{
  "num_key_value_heads": 4,
  "head_dim": 64,
  "norm": "rmsnorm",
  "norm_eps": 1e-06,
  "positions": "rope",
  "bias": "none",
  "init_std_qkv": 0.0232,
  "init_std_o": 0.00474,
  "beta1": 0.95,
  "beta2": 0.99,
  "decay_fraction": 0.726,
  "batch_tokens": 131072,
  "dataset": "wikipedia_en"
}
Each number is 128 + 24 x the weight over the matrix's rms, rounded and kept within 0 to 255. Layers, rows and columns count from 0. Numbers have three digits each.

# layer 4 MLP down, 256x1024, rms 0.196, rows 109-217, columns 896-1023
142096134132149141143121137104156103106155104132123107094101133094079134110119121152155160177075132091122093110118155098116066105165134136118117120118118161114148132098131144144134123139160097183111086116122068160118110094123169157120133135160143119139114147127127122143121117126145126118137142137125149121142151127111141109159136132142110111133131107170125188123100176127125122085122
121056148090119124124116180180077143160113123107180062155142096124156154161120146159145124081126117104115131148070133094066102088086154089131089102180157101138106143156166132068115185123109119151101126087084102118139139144146093113100123107077122151119125144136119128150111158153123146111096133116141153164156120163162136107131109106121148105149106134127151152125152169126175133130155
127103126159082138123135111125148176130140101099082105120119128091153131110127157128162149124077117115124131123141148121144196094143147129114166114112104097121126124146125165101119122104094130169111173084121080189126081130137143127109144126136125122131151133110132129149141130108144183143162118138123134117102148142114178106093120135087097143125118100136117123107136121153111145165131
121133147149121143171122113149113132140120112103140154147095107151149076118125140134097097106162110132151112115060110087142142108144163153137125099099142119141185104149121114110155182131133107172123120112110144114127163083163110163102131158135153114106180100083126137151117148114168134132141114106166101145112097136152091125133129131132154125136103157123133144105096071148098120147118
146139134141166121107146147129184129120165125152117153083133134160149160133153115103123128126151146119122113152152126136158129123130136134159127103178172142120164192175160141122148103110159148115094084110085112141143124111114137094140127123115082128122105145155142123119123089122156139144138110141099198165142117111108081123091111163104133105156121152161094151144065092106096160113122
102129099111121096127110145189133123143095102125127144119162108138153120135119145146126085115126141154170143140109126150129109075099079118138163163123135140137110122081094098091096092139084124090153123111121108136164126117130131133114164167099122170125189165103127094087163096089153109120136130137141073129093164134156122106134150175138141143114118117129142116140150113128101116153111
138151166162106170097117123149156140140094129096110104181166113101082150127148127108136128122132134099102104117124080134154094118136116140148172123145124149088137142146151096148121123101087126098113140111121136116077096100088118167137172151117111146089120122144134131121144093115136142153118108173084141099138110082133127127140134189127102148146115103168106108131154142105117154128138
142104205077108114152183144140121152126107152147164093108118086071127111111111141138104088134124129138119128121124150119093116074101098117119117135114116144062148090105110143122100121174109125151099123140104128085146120112119128106126118154120121131077124082087117121183137134142104111128076130123122151116170111059138131150117120166124093087105120122107182138135132152105121092048094
080138123144143156133132103108089150100097145120130160115130112134125136107125129146129170129147130122109122108143120128095108136090143143126123172132162155125136138135112086135125162106101127110118107172130141167151123144167121123110131137127116113116128105136115092131147152131127116160131171142142122078104149143155102088119137108107138111104151103119113146173182115135127121160120
119138089124177116141069160121102152091110164137090107140078123143129134130147180152064169103144124161128118107152126133146142143074180129148144126155075126097107157117122134132132143119149100143124119109164119099114149119123118102098144139165132157131075122123174182167178129130136135120154137143114141146123131104163172124108111192085116091129114150123106092116130106110165106131150
122110173125148122120161124125176139096114130145126175155105144120142094153163106133128120095141111117111144124115109085091134134130106159128097124120099177129136166141130130163097090112151100142129115126149100121091136123103147136096115120095153170108140145111170096087122108114143104135147169126116128134100127116081120169117151128096138123149115149161097127125112148131098147118108
137117106082129120126134079117059122123146151148101171136146165151144148085106115130169125124120096171108109155158114104149167169120120144159084147157141169170162166132095160090125098151134150130150186115152176183102138102156117127132087162111123137082118158155157166095124107119082142145158101123128132122148113094135125116143120121134121129083107126116118150130086108175110149155115
139126133124134155099169118102132133148126089145127190117141126120105118102161121125109111113171149134166153170110080136139143157116132132140154130138132098104125103140107128151131115124158118083144115144112169119109144107153137138127169127172133142145151147129130112128110105157126107116121155111181124080100129167123163130150144137143135115138111121112141164155151132103127140115182
129118114159111099137157127108121132091088122108144145150131124104131129122142106125161171113123156130129130137116128130143131153127131126128104127174179120087152137159192099086134109111133197102191184140139107092117128109115121142112128119099130179158105147134150130174091115114146099092108123143126172212112095142132170086094130134151101110122119139114142116115073126141106124130139
178086105144115094149097128120104117132136157103162128148171126158153164083162123128126093153172137153161131131172106151142122147109162134141115142136091105074151113131160145159112103162137150138138106081148144149082119127112121125143156125128156134145072105150090073104130125147118106162121126124153151130128126095145104049162122133113140106165092138116110104125167077109162126108138
109112126148125123114134112130130117084102098100116132131126107093097145143169151132083125109117133160117119157135134169079156123086159099128099145090158167160170130156090132148099126120156136166111130191135128137179105194144176162129121128120103088125126105125137119110114136166085139119094131105125082099149102096117088087106082149129111178129122134143128108121117135147107108137135
104118129126142166134134095167136112115134112158150109137138086113092167144114142093075125132095142107102108149094131143106103113134097108122151169127099184134132108146194155124119165126125078144133096130124119048142100163113114097127140115142126104144139157160095110145141085133159128109139100137121140103118067102150135116115102141140111103164122177113121128151130161178191123139100
111182092146038125145079120145117171105145128121117111121077149092115128162090076112114135112126129077100089118131128128091151159146112103088140085131152160129155131144124128134109133124132097066131119144139124119108118085107020070114056130139135135103127122121132133167166127096129119099162110121126094185134094162151117137148136144123155131165103144078114128125123164149119175112142
138162134119121158111100138131090140153110138110148101148148145123110150128127130136132149149085108107148180120135134146129143104098078116142113130136116130118120127117153132123152166097138098113134140159141096160108133120137115133124103157103108147132122094089094147155135137123119116161090103105082148140120165069120108122120123136089133139128149154159153150118100138165125118119105
138088140125152119156115112122146106106109142143121093096154092141173190164130106154159138129122156136118152131140088122098125123117123125138164135106139114158103098124108137142121152119133150084130106091143158148181149143154157109108103120173133139091131094115186141113106176113130139124130127077111124162110121103147117109132126098139131136119170149148124099135109106177116111125118
114095111206152149119107146137126108146120130159142120151146132130126168115090145141118149146095128124117148133130126117160139107156155082133122123109152123147121124112089101152138160133095107066117123079138169097151063133134118140097116094208102154136118133153151125094147118133082131094153105135107124131113173133128130153144128122149098104107089150121118151143139164128140120152089
139165133119147116116108130090108153097148115162130123116119162098116134139125125205108135100115126113161139101127102116095109156106149136111119101159118140113115110118131146109112184175088110140151178126143143100139131138118104142130100129097119171150116130152179157092115116150095133081107168095126134106088151145155138131144112089142094098150142135084161161108132104131146094125100
105130124129171126142184158133139126148116101099151194153120132163108147098129131171126103155140106135131104148134107142099159123161137135131132180160141135137144098126170130091113131104140157122119117105099150137147087119084147155126139104119169097117104144173123148122107138185124121120086138117172118140144143166127152094135124127076082121115137163105150099117127162175135152123138
120117150118096142114091106102147147128134150112166140098119121158125138120132157136058130141117099111099166100113149129130195114167108083167155141125164121142174152134105179185126136125163098097121092088131139123164145149145144190120154124150117112102096114176127101097105128135098125141126099103144118104102137121100126114133084133184136141084109123158127095146117110118143109129093
163118114137145138092097103165122149118170145120116128140100113123076157104126184147150129170104174118103130091092166144108100145105080094117138099160078118166096097142087142101141133092094117140083152167093144123130140112120134118123125130162128167144095137141110138163129126166132136181162124137131138127100113034150091098169106144122165151163139157093085115128176110122111121167126
125106136120149103107176135103091164143130129144115138148120110116125129159110116126098160132147154156132104140099180106139140132115114173155133111120111134124145098131101150118173111115106134139098158148142128147128108108148118131117098145131112120115111134130112146162137106127173171157138125101176108134143110082083093147108152121087153122116158129110098093112087195126111122138066
133137096139127079117139151146129099196119141141160103131131097162144142115152120141118143086103126150134136109116176119135132122136088159101102155138124109108145130142105136155145152152098128111085150114114112126141120148064152131140124088136069131130150147178130089124117138095165133150120116094126121160154158121147112096124091120103129106125156135139162121112127111139169152168107
139159111130093146135182142171142115119147142149132136111112120132124117127140127116112133161128165173119129097092154169132130127137122150104149119083119113126115117147146163149132073137165125143140131166089134093171115116150138141115178118128154088131158145150099096139183092112133159068119129126107108082108109098132136091100159126111136117082125121126098161128156156148122108114110
116145127136176147122134181068107146133121169096117126157163125098152153202108155130132143132130109119111150142138177126107132118134141155211189147131129110119152141109117110151181116130105133124156127120163104136168140107103078117148092133173121103131135122115155130184121119172109104118107133112146130144084116110120110115152145154086193102113167132138103142137090118181096103109131
113070130111145150116153150182158136118146141144137131135118168160133127137131107194149135117115160119139134117128133085142145088175151129121100129119149094105085159134156126152114139133127116129087133101156109078114183153130105141122092117145102150127208145149107132143104099117108113123110119075138125131157133116153163133063168125134169094097150114106136156143102125103101139090132
105153093147091120117139165109143142114084130130125112144140110148142124124129107135118140120121147123140127142162137146125107147157140154112084119141087126104135113114088121087146113151083130153110104113098123125145122123103146180154148123139114150106133152141140159157109103171127118137153097135118105155134156135141126113153138121127144128133134152106093104103141144158129143111151
114133139192092133100091127147164092105126153176149107143121114106139083078108119125111134109157081124075125142132149112109100131144166110135113139137091111148135181134131130114100146130119129137160114145145147125120113135116112148149098178156145118105130134111127122146147132139126129134078181136145116159137131142150174154163100113137091121110132116137119143135114155133159160131109
148128124123177138088123082102145148187172169086131149141104133102135117117117136130090158118147113181141166134133126146125138132131103114145092098138138133184087093123100129084081107110145124096097184117159097118152127128100108111197134141168155109154106143113126108126114124141133116126099128148098133160102109098149133098110116164084128139133122134146105105138145146078129112133112
135144094112102126147127118132123159164177113120124155136105124096103080140090157133112094088102131119139138081140175130149123145084100102115095107129170111132132152175142105125143105071141128098132146124118138096106142162104130116118101122141176089140128165148149155157130172113149122143159158121117144161135124155105086131143081160121141155123144138125094132135122100132114184118109
109094114045070119126115117113144118103113117122143176128110086181136108118125163117106115166134116094166111148095189182151126125095155130122101104159128123130085170148136144135130139114097169146162177151120195178108100132094157136118100156124119129142162129135116125137161144149107142135119140108095117170127099146141147136107163115142129138106101122142155136152148148166134182132104
107102143109121076123121159167135103120131070133119140084133158154100149170049147098164122168149116120145126142103126138115160152111123110085150161121086107141086123165128121104165098161112150103141122113092102129152117112107126167132080131127134064114131124120158127105138164132097106145104137132158112133114151137131123096136126141151183109127109121121126113138138136153132129108128
179157147109111076118113129088108167133158139149154126136138162109100161136111125107159150173111106144116157117154148119155124116146077084111137175160116130179084119093139121140153167125078154110128109092125077169111148130132137166144136128120140114119113155174138098132114133106129085136117128130163098110117143137132114153167109116118195147148138134165138127150125129127097083090083
143131103147131136126127169113157149141138160140104149104179151134151129133140118148135122120124139107109121091163098113124155152141171101131120141131131111125123168102123110106143098116120139081143081145142132151119121134123108111105147119096091145106105131125125121123138120177115145141127151100140143142115109147117104135145122122121091152104164178138127100141139139110160157121103
133151126094080171171098151100124153130142130099135126122139108145116135116127102115138150140157093131128070154145121144119133159078124122133102106120146086124132113091111105155135152176099090184098160111142116131104173145117155161105121150112096133108085114139154177094137142131136105175118146113142143112127179122124118144110143125135114141148132105114146141115120111141116135130132
106088126153154126116142131112147084105134140143112111080116110062083122117148148145132136132135105137140103131136207152101131122122135124081123123145132093106114150113117136151125153121151132142152122103155123070120111142074146121110121096102111179162161142116075135144145152135145127120134120145137184119114118118110143079111090100136118169148181147123150128127139100109154164153142
097138141116158071150095138135105174121115108113143106120119090108120128163160121145144173135118129131161134134108145088105099133120149171128126148108116116154101133086169133082146159074132130125133145112102126154104145137138146096158111128173110130098098152082118124122144109094104149159066108150138139108153111109145123132147139098132166171107126141114069094127169110111097147153122
140099100141117098114166105141144118123119113117149127132138110107155127128115136116170128094090141133158101132082095141105112160149106126157132123089127136131111158108131102137158171139137143154125118101117108146149138098094094132126130102126138108145106128128138134147132112109112133143133143125135098109149134131116133118147117119153163074129131096175084144154126166113115159171142
104130136148117108119116146156147124110163116104124070104170155158131144155150119121125086138158081102102121115122166095141165116164100088144123139142153141211121124108145136147136135126115154102133143098127165086148134090102114136098121115106138144130149102119103163077105095107120150180105109174150123181144101143089177110089160146132147138106183101158117074122155104156136140146104
093081114105118106092116116120106163102115096109073125148079194104083105170100149096125139177176113118163091094121101125101151099164142119119087132157134118138126155132135136115142137151149140141128091083114102142147170163120167110084111135125108180136139150145097171118120137130128213109118172144129110144091111116153129140118098186145125143128134100122169174163125118104087155114165
134110160121088110168109070098157115146143085109162119113093129154158147114141143113143091096128119155121115118102171151143145139108114148164142102135112128110108107124148136121138114156159134136123090103131172136141096176122154168126134151122143158136150125113133119102120138116128105105152143113131137100151113098088122124123130155119159160137138187123122134145087133117110167124114
101125111131128129129161138122093102074131135156113113096113112117139122121135144181164111102149133110116110116140140124120109118118119124173152121153105138137140162161147177092125107118103147092120122141124161138142088138145114156080169120106131140143076117105168128105118129114121124144117137160121135141112120158137115109091047121111138169139135152124092116136155084141137121119136
147142128144099103139102107139105147140152107155122136132115128113106112147128094112108124110132132120105158150127106112145113142104142107138085100134127155136188121156138127164138178141111122167119137124081155152129161155148114112145102179165087153127129109097133097114126127110149143120115101153103126091103146099124083125121175156129134140131148133151126157143120112160150153163111
161132147089166093101097106104145109142129102159110112164103119084080132144113149131163142137083119165140128122120151152137120164101107119134157101143096141123117168148082148147136137144106126112120117105098096121098133170137141129101130113139150148152101076121135121125128140133150099066173116101154163186071120128144114145149104124144142150128128103145117142140140129119153156141151
158135149173166155139123130111145152127145145112118144107101160119098140096127139124163097114107112108117117100096168174118070111127138153111149128157147152124137103151135143125173164086144121077126096111118141129089155138101145149090126168126154133102086161155174139146176122133137128120107133120103129107072145175141141121137116138110126099140112122133101150141137123148138095129144
117155131121125125124149159111134130143126118118106123107115161129129115122142121116122132100120154153118124106156177114106121113132140116151159114123098143083171109132123138160142165118133146150074108159112093130119119099141156103123118133152136098154109112118114108072117172136134143147151105082144109118155118077137101132145107109103104123147136129126118158121144106166148145091134
126175135149125100109163129139155134141173126110170142134147137125121160157129091136185102121145176112091086100130135104108121099109136122124128136104100171135103079102124122096104131138138112127114116114126119150092135136117098071126104110182153170159067118119105134125123090174137120081108105149123091114116151122151091109118115116166132081177150131154118137117113107132137172153153
091118137144129146115144132124105177133100114112112107140125156166104159115106109127146139132084124086145119105145146111137074077130133114145113132113146115121180132106125114138133084148136108115139130119162133104137143100128140165128113180099155172132120123147123150095146144129096143130129144102083113129140103149134112130146107122155109117065141145126107167107102139128094097178129
120103174188135104112152198128125132136197178118134132113109106102137115113148169139162101138126150148115159106143088150128058117156075137167133112175093124145114090113129145139101074101118138132099181123131134141098157090134127128103122121135137092125122159100128168121126098078141091150111115118109134124116102168134106108115139127097093129137115141123107110105131099133111119102158
096135107153097127129124122124174149150107092140091126112168134086141110136145141130075132151125133104104147192082150108147123092132151110120156136136119102183156130131140173113151165134119169104125162111117152118177133124075131153133097110138132084152144113087150148132147168145146140117159093111106122156113088160131121124116140160143144115151170134112123111146133098147125127083114
113116106122135095151137119106125121120143116084133143109124134131149131129095099166178158138133118230167125156126122132087129126145107131083109123178121149157124102141120107133143162134143130116100114125113137137118156142111135153132139123126137151100160148091150076120131109112127104092174129111119124114116142124081132103117135103125126118139080171138113133123160128123094105145098
114116122120136119112090126125156179129148135099101176158154133120101164137135124132137086129137186160152130157081085119127104097139156096128157101140148132156091131149132114088115126086139134094098123099086127091134098126172125127169149119115150115128155150144126157107132142095107144156102158158135120138121091109168108095171168097128117128172155146132148118159144122127127164135096
140106128131103137158098110118082163184101131097133092149171101114130103093172134204150095102126151095112101104117130129109127127135121116074089125147145131115145110126145111146153129112096127135147137138141094127126148141060183123135131179099128137142121173130149167125120067112141118138121069104146133119172117146126133104159168103100170095131190172117149159119175150158131128162120
104138133152175149131120150094134107139118180124135132083144116127116106125149142162106158147146138120143143143130162101119097104102102137087122112122135122171160152131153137113099135130125141153162125141137106145129116122133129132139105088113135176162134154117142123150172148116146111091138131172162181118126118092148130117130127183148155107136157119120132088130096120137137086132145
127158117136167145081109115122134116144131077177089145170108131127149144140127135145123109125121172080124178152152117083140168178102137109143158146112151132123157148117150139117127120112135152148092153129166153150170153139105145154169136107084106120153130150156128056148141121154103133118129139144104158112149142101151166152149088174089122167112128129111123121148128142097137121140129
091153166106156147154158124108084158139111107144174128128116128119136123145170128151107125078124129137133135093131140146131117101089169133130110091136139104138163095123143117131132143156101108133131129103137102128141120103124128101130144154146134143091146174117153166138145130147158138127174138065108120120151159122145103110099136155120164117128107100124126152124160078156140137121107
089130085145102114082149134152152118138094143146095151131155124125158112138106162106139139109124154141117091184123113100103115150094149105160084120179131148099148138113153137143132142135114136103180161098124144127143108146155112113143123131137095096147103113144125102133153147139132137120094142168115100140111108133106129127109098117106095108151123202133124169065139142138127151158154
098168119133125096115171112133152103108076152162153105138120167085109157091115172132150160149140120121095177127147171136109093145119087120147140165164127107143136085103130135103116104117158142124109098119180144160116138116120128136158150138126172134134101117118160159084090111108144121128116111176084144125113157113118124092131161138148089155133150096154141109116144084099147115139160
176182159107146163109143136121183110141136121146105082086111152142156118148131155156144162072090131072107120138098150126089181111151105117146139105126129127073133170181152121124095104136103101126156189148179111113063155100092116128124114099114142153149126116144140182094126093112142119144144110143143121091148180152123096147136127153132166150160077121105099115112116118166165150074183
153125122107146160147138072108134122111138139110109101105108104101149098126072112145144114174111128110121100135062147101177123152180134169135092115100119100109115126178107147116085175132111101142140122138170106121136117119151117132138141070128116123116150136117096121145158129155086101090089137119136165130116060129112176125126172147111153116100117156134168107102086135137109138157152
148129112132185134126139134125106154127069127111135136148138115117093144107076105092134131152120137120119134080160116122134104168104135136119141149137131132149159106135130124138148147146108120144175097139129147140107107159153085150154124104144141080113170149126140110087178157168174097093135103158100152094123106128153127114094135128159150070120085112122068109151120123111099146165107
156118159123070119114129127150157080149107107140149138076088155122172103105206099140125106127139165151120110121124092124113134117150111100103140122154130145124147175091103123137149122154138111113103124114136117128100076137157160114126159095121152126127112127097136126125120119162110153104112139131047161130114101120155132086137109169127150153128132144131120094146127131110118130110089
146130138142121153128100155156123115108161130107123120200173123135065140153105141123133116122151166130142078110098160163171110110103131115134133137140105172106111112149147100142135155143125104110101153176127130093148107124143131121071137108125083146095182162143114101106060110129089186172130109164179145152114096107138144155119154143102125097109098125131115165110111083075124148153167
139114137125121123112103143138159183144101168145179127145122122126086112131120116107143115089113120098138127144138153160123120116098125120113204124088154102097140115122085139139134099141148149102123169136139131090124112149139118096110160164151106091149156159139124104121119155169132172206154125139139139126130090124121078103128148136131103126093134098131166126116150122117137139152085
170135163113115146107160134138134088130113109149168153112148135172144147142153124121087170096154120151111184141084146125152123113162188174123106089187107139143144110160101137160162147116105118125109077110161161113131175100106110105128129114135152124112114142144139154119107161109113117178119137119170123136164122092095136104132130115128088132120106101104147144169117170129130125138118
104117115142140141120107131093138105111164128147157144129156130131101094124123157126110118102104117139078151121132131145144139113091136134137128131120145150129112134139107152118117143138138110094119126096151110134121180118134114132122101146146111116079105125136082112137131107094100161133151132096099126114133146123148138142101095123109146114119105167187133150126125128117149093124108
086110119118105173164128141105142167133147156105105134129133147124133127119119080145132172111154137109157177045118111169145091129103139118142147153143132115132147115068125087138107095099172104128123106127115153140104096099152171124119155121116105101126147142131105115114141162121127140141163072166102120113117094130096104138128135169151135176133158117129138107128183122120087162134068
165130106129148114152097124106138178151138122167114106154109108107104128126196127159130115104164055141147120158106143111120106142117126115154119126143138111082093104170147101136146094110135141106124091153130133094094125104100123071105107075109125124126094104131119123110149152089107150125100090142136146108114105077124097138174078150136119120160115157105120147124106122112099102087166
118120108115135133127131112136141154134118093119121125134086155127142107148144111129180130133119093120110136122099127126132166114097116108142122122143131123110178135153175096151125126079116127101138137113106140150166151094148106121122114150141153089141113129080110112177137084133115125121095144163149133153117074094162106131081176107086109153143141076139132126150152109122059129094099
133105104174147125103089195091133094092129121094098110145160164132096137163158117099072110146148112129106120136148135145077113104112140131093128095163129101102130123115125124119114105139162135113123089131101115129138093143117136148105182141132130104154097106174106147129141102116162121110081117111116138116170133150102136121146098143129091126137131102091103141166095109128132113087113
137123136134120123112079097119144145089124121098138158109124165148180133124147100107192181116133124154131126127138124181151106135099152079116159126111135149084152148151097146122140137138129115084165125144110137128107122118157132185119084110181109141140146131115148141144171089137129140115133162141150120121117117157141165161151104163121114062109139129128090125105133149125176126102121
151130110132125157138146117152145145113067147124142149132124133129147122119166114118089134097158070127136118093094155105113165104121129141154091166156099177102134157149134138113105123115158115146135094139146155106129186140096103169139147117116065132155158117108121157107131116175090169097126153161147130116113123128106140097138100131108120146145169131195080126135162107154077116121107
111149170131106108119120134151136115127090094110164146130159141140086132150162168143109114105129125092083123131124108105163135127109145122159108125104172137128106124113127124140139109138121174146155093085135075106119097154157103128113127127097121137136121132174141127154120124114183166106094106159123152124178131138150148133077143118136105152129167119181135144103149158152134131132174
098122080150148115119097173137146097146107136123139123123145093117127091143138175157142112151137177169130134129184137150129148110109142088131143151166109130168155143078135114126147103173132153126091122151147045095124151150175180110169096159152133110113148110133068131122149144128104135137128118153141096134188166104123141138154130104079083146142094181080133112128154127115135131175158
060139144115143113122161101119106138101088105155112148114139099093159091104137147133125101173140137098129156131089142165139162108092137123133125095120146131148103103133069104102146159173114127154113095111118115109160125116129148103095138161114124125115085113162134115157138095160176174109136137106157101101125126114102121139118133140151117126132075106108138101146126126158143127141140
127108135121127126129133109127111141095129144090109120136165106094117145147137110125136138137167121174074136142155145130096142147171085133125139114147109184112165169092152117147128151122112130142133129147134136154133126112134111093146135134142159102181106086063128167182142117114102106143112113137115116164131104074155106110121147146132128104108159158109129110156092097141113121120140
116115122140111077076142132185146120135152146100135140165132148137125170113134094165067141140150129134181114103152124140117127117154157168150125111119153141111133164111142127108113147111125139128117154132136086101145176100176140114084149119144116113125118139134141132122122121160140171126135145107128125136142126135075128154138110097116124113115117127135113131120152135133180089105166
142142116128104135119110116135115152140131171121127104156095124124155086109141164173127117104123154173161130149141122129184148103113108117126113119134125108108111130129116151125122087174124134132102137147157151130115131124160150123103100107119132114103114127138136176193094140127136118111147137168133147077125144117134150133144107164102122123110111126109123122107132121135113115137119
114112094151104111130145147138129136109126107138097091154111157149133153098123124159121140126111128154125108125126127125174088129141160099169086068120122119143151100119138154135146109142153156147128098132127140100167156120155149117110140158139123146120102114112096136124145117101142168119121126138130169158138103144096157116156110189153111119134115166119148089111135106085094127134112
165134114164109148116110106172054189088131113154133109134138121159113112107092109144117115110109123119159108158085105104104103140109100157133133141088159150143132135130063129115084127148141136106102143126121116153143137110122136151139161131133116100142155137148098124131165119135135109117138086147207144114139100085099140177157158141104134130124126140130142142150138116148127120177101
195143129096154097125133145132141173141087167145155127120096114147121153095159171084126138116122108134139123129125128136123124172131114125136149118117110164163130095098111135168133130112128147119105097119155103098094145146107052118124057109144178098111115149087157119146148154154130132135081081164114118148122139092146096103138119155097144136109133146138133135154093110078152159123124
124130109114096125146175110165165131121161171107141100122171107145144121117152106114124102152120177140125103149134126138167187123160140159158090166117151152126088143127142141129140102105124144140119122135122166136147137142115104073122140127104140130154116116116083146131148128122136145158167102150088121137159144090141148133103125123106132135121175118127119094134113105103114144105129
142111124157143124166117117119107137102100140121111123120152105135135154163110093140135160163145136111159145103126107100129157127138183124113110093098151133168108126116060118134158165120108132126152136117135150097099105127113106135060120176106114181119186131134110142130110163135143144140109120128107107139127156117158143142116114126130121118116135155115167100131161132144122120094147
137177104145167135146141150136119145133118137116099091154113086119155143125093114144126116083163119165119146145126109179156082141102165133116121161139120115142103091170152096120139112125140082131164149141062146114087141127132127096115163119094131147136054110083120152120118130115116098142158138127119137135118165152123120129187115139112131126091127139108110147087105121091109166113129
144118136079121146134144152165191120136116117076090140138130122104133111152160153106163126120100150084138154157123125070089140103112143135136131107117095095142075080160160118114107092149162106110135148165127095139156082142152164164107125135091130143177160104090110159109095111120108155099099131154140088092144121160115125133119130120139155124149106146068121084151100139131113103157091
097077077103120086139113136154115085148100124119130151103101105118119145135148143168115115100099149146161104123129095146173133116092109087124130101138136126151129142154137149116160147126116139159125200136085131172145120152138148144131130069094118118148097138121081176128134134119134153140143095131145110096108153129113149142140154114146121129110150072125097182106154132140168150125093
080108115149141132098190149147143115154144074121118096126136101140126140098153158128137103175140116116125112163094134137113168145146111121146152108176117140141130141135125113102133096151149123121111184135112115093120118111120095119130125165126118092131123113108152126112151128120120092142089136096083146134114118100115144119163177151140103128149127135128138123113080107164124085121155
068088145051146112103128123116141120090148156135072089138115098138113115133088121182131183126155125146173158148131174125146107147110153120156121119100166166115180099170130118133143113127119114101155156153132121128158140116141153110116099105118173095088106126144137142169143101116082100129108148097129093121128176138139140164110160123145123127145110128086122121123146132129120114173118
080124114148094109148114115114098138077151152112128167150088174143131062090159162080118121112119149177129088131126123117102178127112182104153131141153110128081186104168108115116179125113096146105124125148122137121122150111135167125136104146146116096102106129108112189147143157098126125154131145094108149149117141128089156161115167111130090118154089156156134163134112086110098162157132
129158094188114138123147153087142125119130144118139129117153153160094115154138127138128118138104135149133119172115107145159164131136108123145099112104140110166143114142100090131105075119141127161117104113169098151117104088146133116131127105129146149133118177101101171115121107132124112102134150131092131117146129154122129097127113157096085143118113144108149104082130137139135145101094
099163116123136103079161137126162145143118169152113155129087133091090129187132086096132150132141141103137155093097131079183130141117132154130145148140123083165063146110117155142084118089114138104142173123089151151137125109181118118090141125155139131132175094160103145099139140074159054159168180171104169119140118138137121155144112111133110148105110089139130138058119208099141166126151
135147135168144149131149113164115080092112095127123131078160147137134140137120077101094116143129113131133142173143129102152088149130170124127136121133104179102151129111143107135087150125125136110150140150086132120142117145134123119120097104110114093109078151124149132105103106173168121092138124138108156147067083132129094143112139127079096185106155145157107133135123136162171136105125
125152120126133142092150106162135132174140140120123150139178141125113121091082123134121108172127129136111128138105122113124120124188119086093116131148134159154134105167101120105076148137145113092123124142146133124152123142173157109129133086095113128134157149179116118142128122106108105122117112104128125123123080115131162158141114155116133135145090125152142118118137094121099120132115
118124138124125126115141146125120154138092091144112140128081097087098107164130191121084128088106128115152104129137120058114127148166129147104121126155141154089161101131177150106101136128126144152162166143144150111130123137094081113131127130145111111103181133107100133104137187122080148084145139138128147174149118127100126128137080129158082085147097097129152114127147152127116130170138
093149130182142112133144118102149116130150093101127113126116110135169161153091160121150110181127158159172124134107135112086173134089122144145149140140059137111137151120138127158117124126113087119162137115089148126164167131119179126131184116113100121073141100127138075153092117134066144100120154121121118154125152131130180163109090094171123136118144133090134133113156157141099135106122
115153150127109112089147146153106149096123118157132165175088119132167157124160159113141094149161080134153120168105132126153142117153114122145098112094155100081142148144159100174125144130125128111118150127148111078121136116145119130121127105096146136125132112181102168146139140148112116112092113128170103150132154118104089101147128138172136136120152141111158114109122112119135105091146
097107116114118157144095134096157114152101093125159149148113134118119137106134086159160118118156129104108147158076152129122157103127161091134154117148133129110088093144133162115135150127125121094127152129148137112124131120165127138120095124120116165099082118101144131139149146118142094125092134131145115181120135117128115129157146110180133179180096123154147140125135122139064114097135
138138135094111159090124116118119157106143176163106162072131086158097136150100137158137111147137119172125139118146146102151160099152153058138152114098124148124066113098136139125114102129142146113081184122147100072112171142097119135130095104141128156128093153157155089104118084155126127111115139090155136109123143118142124149042078128120160121115084114122146112146128151094137134130101
104154141144118164101124104070174142101154163110113132135089125126093125109129127128120139118127163106132183147153116134136174095146172124127125118112127099113127114162114173127138145140141113076162126081115123119132138137153136137155127119167092145117158127091141163138120183061125150157097087149151139120188126109143101083163139095136129172136159123109124178097110096129142135146104
144173126120114108137138156147136105113148138125109137124159123170089105131157143167159111105135109108163109130139138135132140122107144135161165139147124128099117129116170117146134109117093129138146133099133149148140138109139099118141124105090111124148095147135136123184121129106185137119152141162124151157108152123114112127156128128150131071137142150109065110147174127150103101151135
129120129134114158108123146131132144132139104134134112124156177126144142070120069097120121146135095147130124159093100131169111140138120098106130115107136093120164124137119126130098102142156113103112123105123130133115128158100166126116147164077108130087181095139113133109114168148119126071129093159127123121116143136131159127134143146133120129142134115147131092082127141111129107135120
106099131131133124089101088125140114145129110133162130105136147141105141086130104125125132119173136157138129150130137140102116120140160148070131129123160141121139150080130083176101179151107144118114097084113071142087127078155129163126131117114150134136106127148133147095118134115107096117114093111153133106134137131115132109136122126112126105138131132117115134125136130153092100117148
123145141147158114130144178124111131132109160163176133147122142119157119090089156113144111151127156088098140100135104142127137151146118088083103128101149141104094117140131161111130149105119112099106148145140136110136122110134138158123141169103178060125141119125135178110170164116155125082106113142132166169124168127125138113092117116157137064066148112138079143129138132142098124101148
104109137134091151149140154121157135121068104127156117139128080081120141153141133124120160143115108108171108124121122124115078129173152178139092164090122135108113112112148135126115128099129117140122124112123133126093108106153141125133110138139161112118127090120123113150058106116134107140174122113132130176115122119103161183101133124129147106065127128116154146099124125136155122137125
131118132125112133114139096083136127158134138121138165184081136123100116159115098171147122132094166129139154138116115119118092113095142110140139148134113127122160115144147122120119167148151152136146116135134153098097125098125131121114118106138134118120112137134119122160120169146113116132133129141092131161182115144097116108067064098133121069139108140141136175142119121121132132145148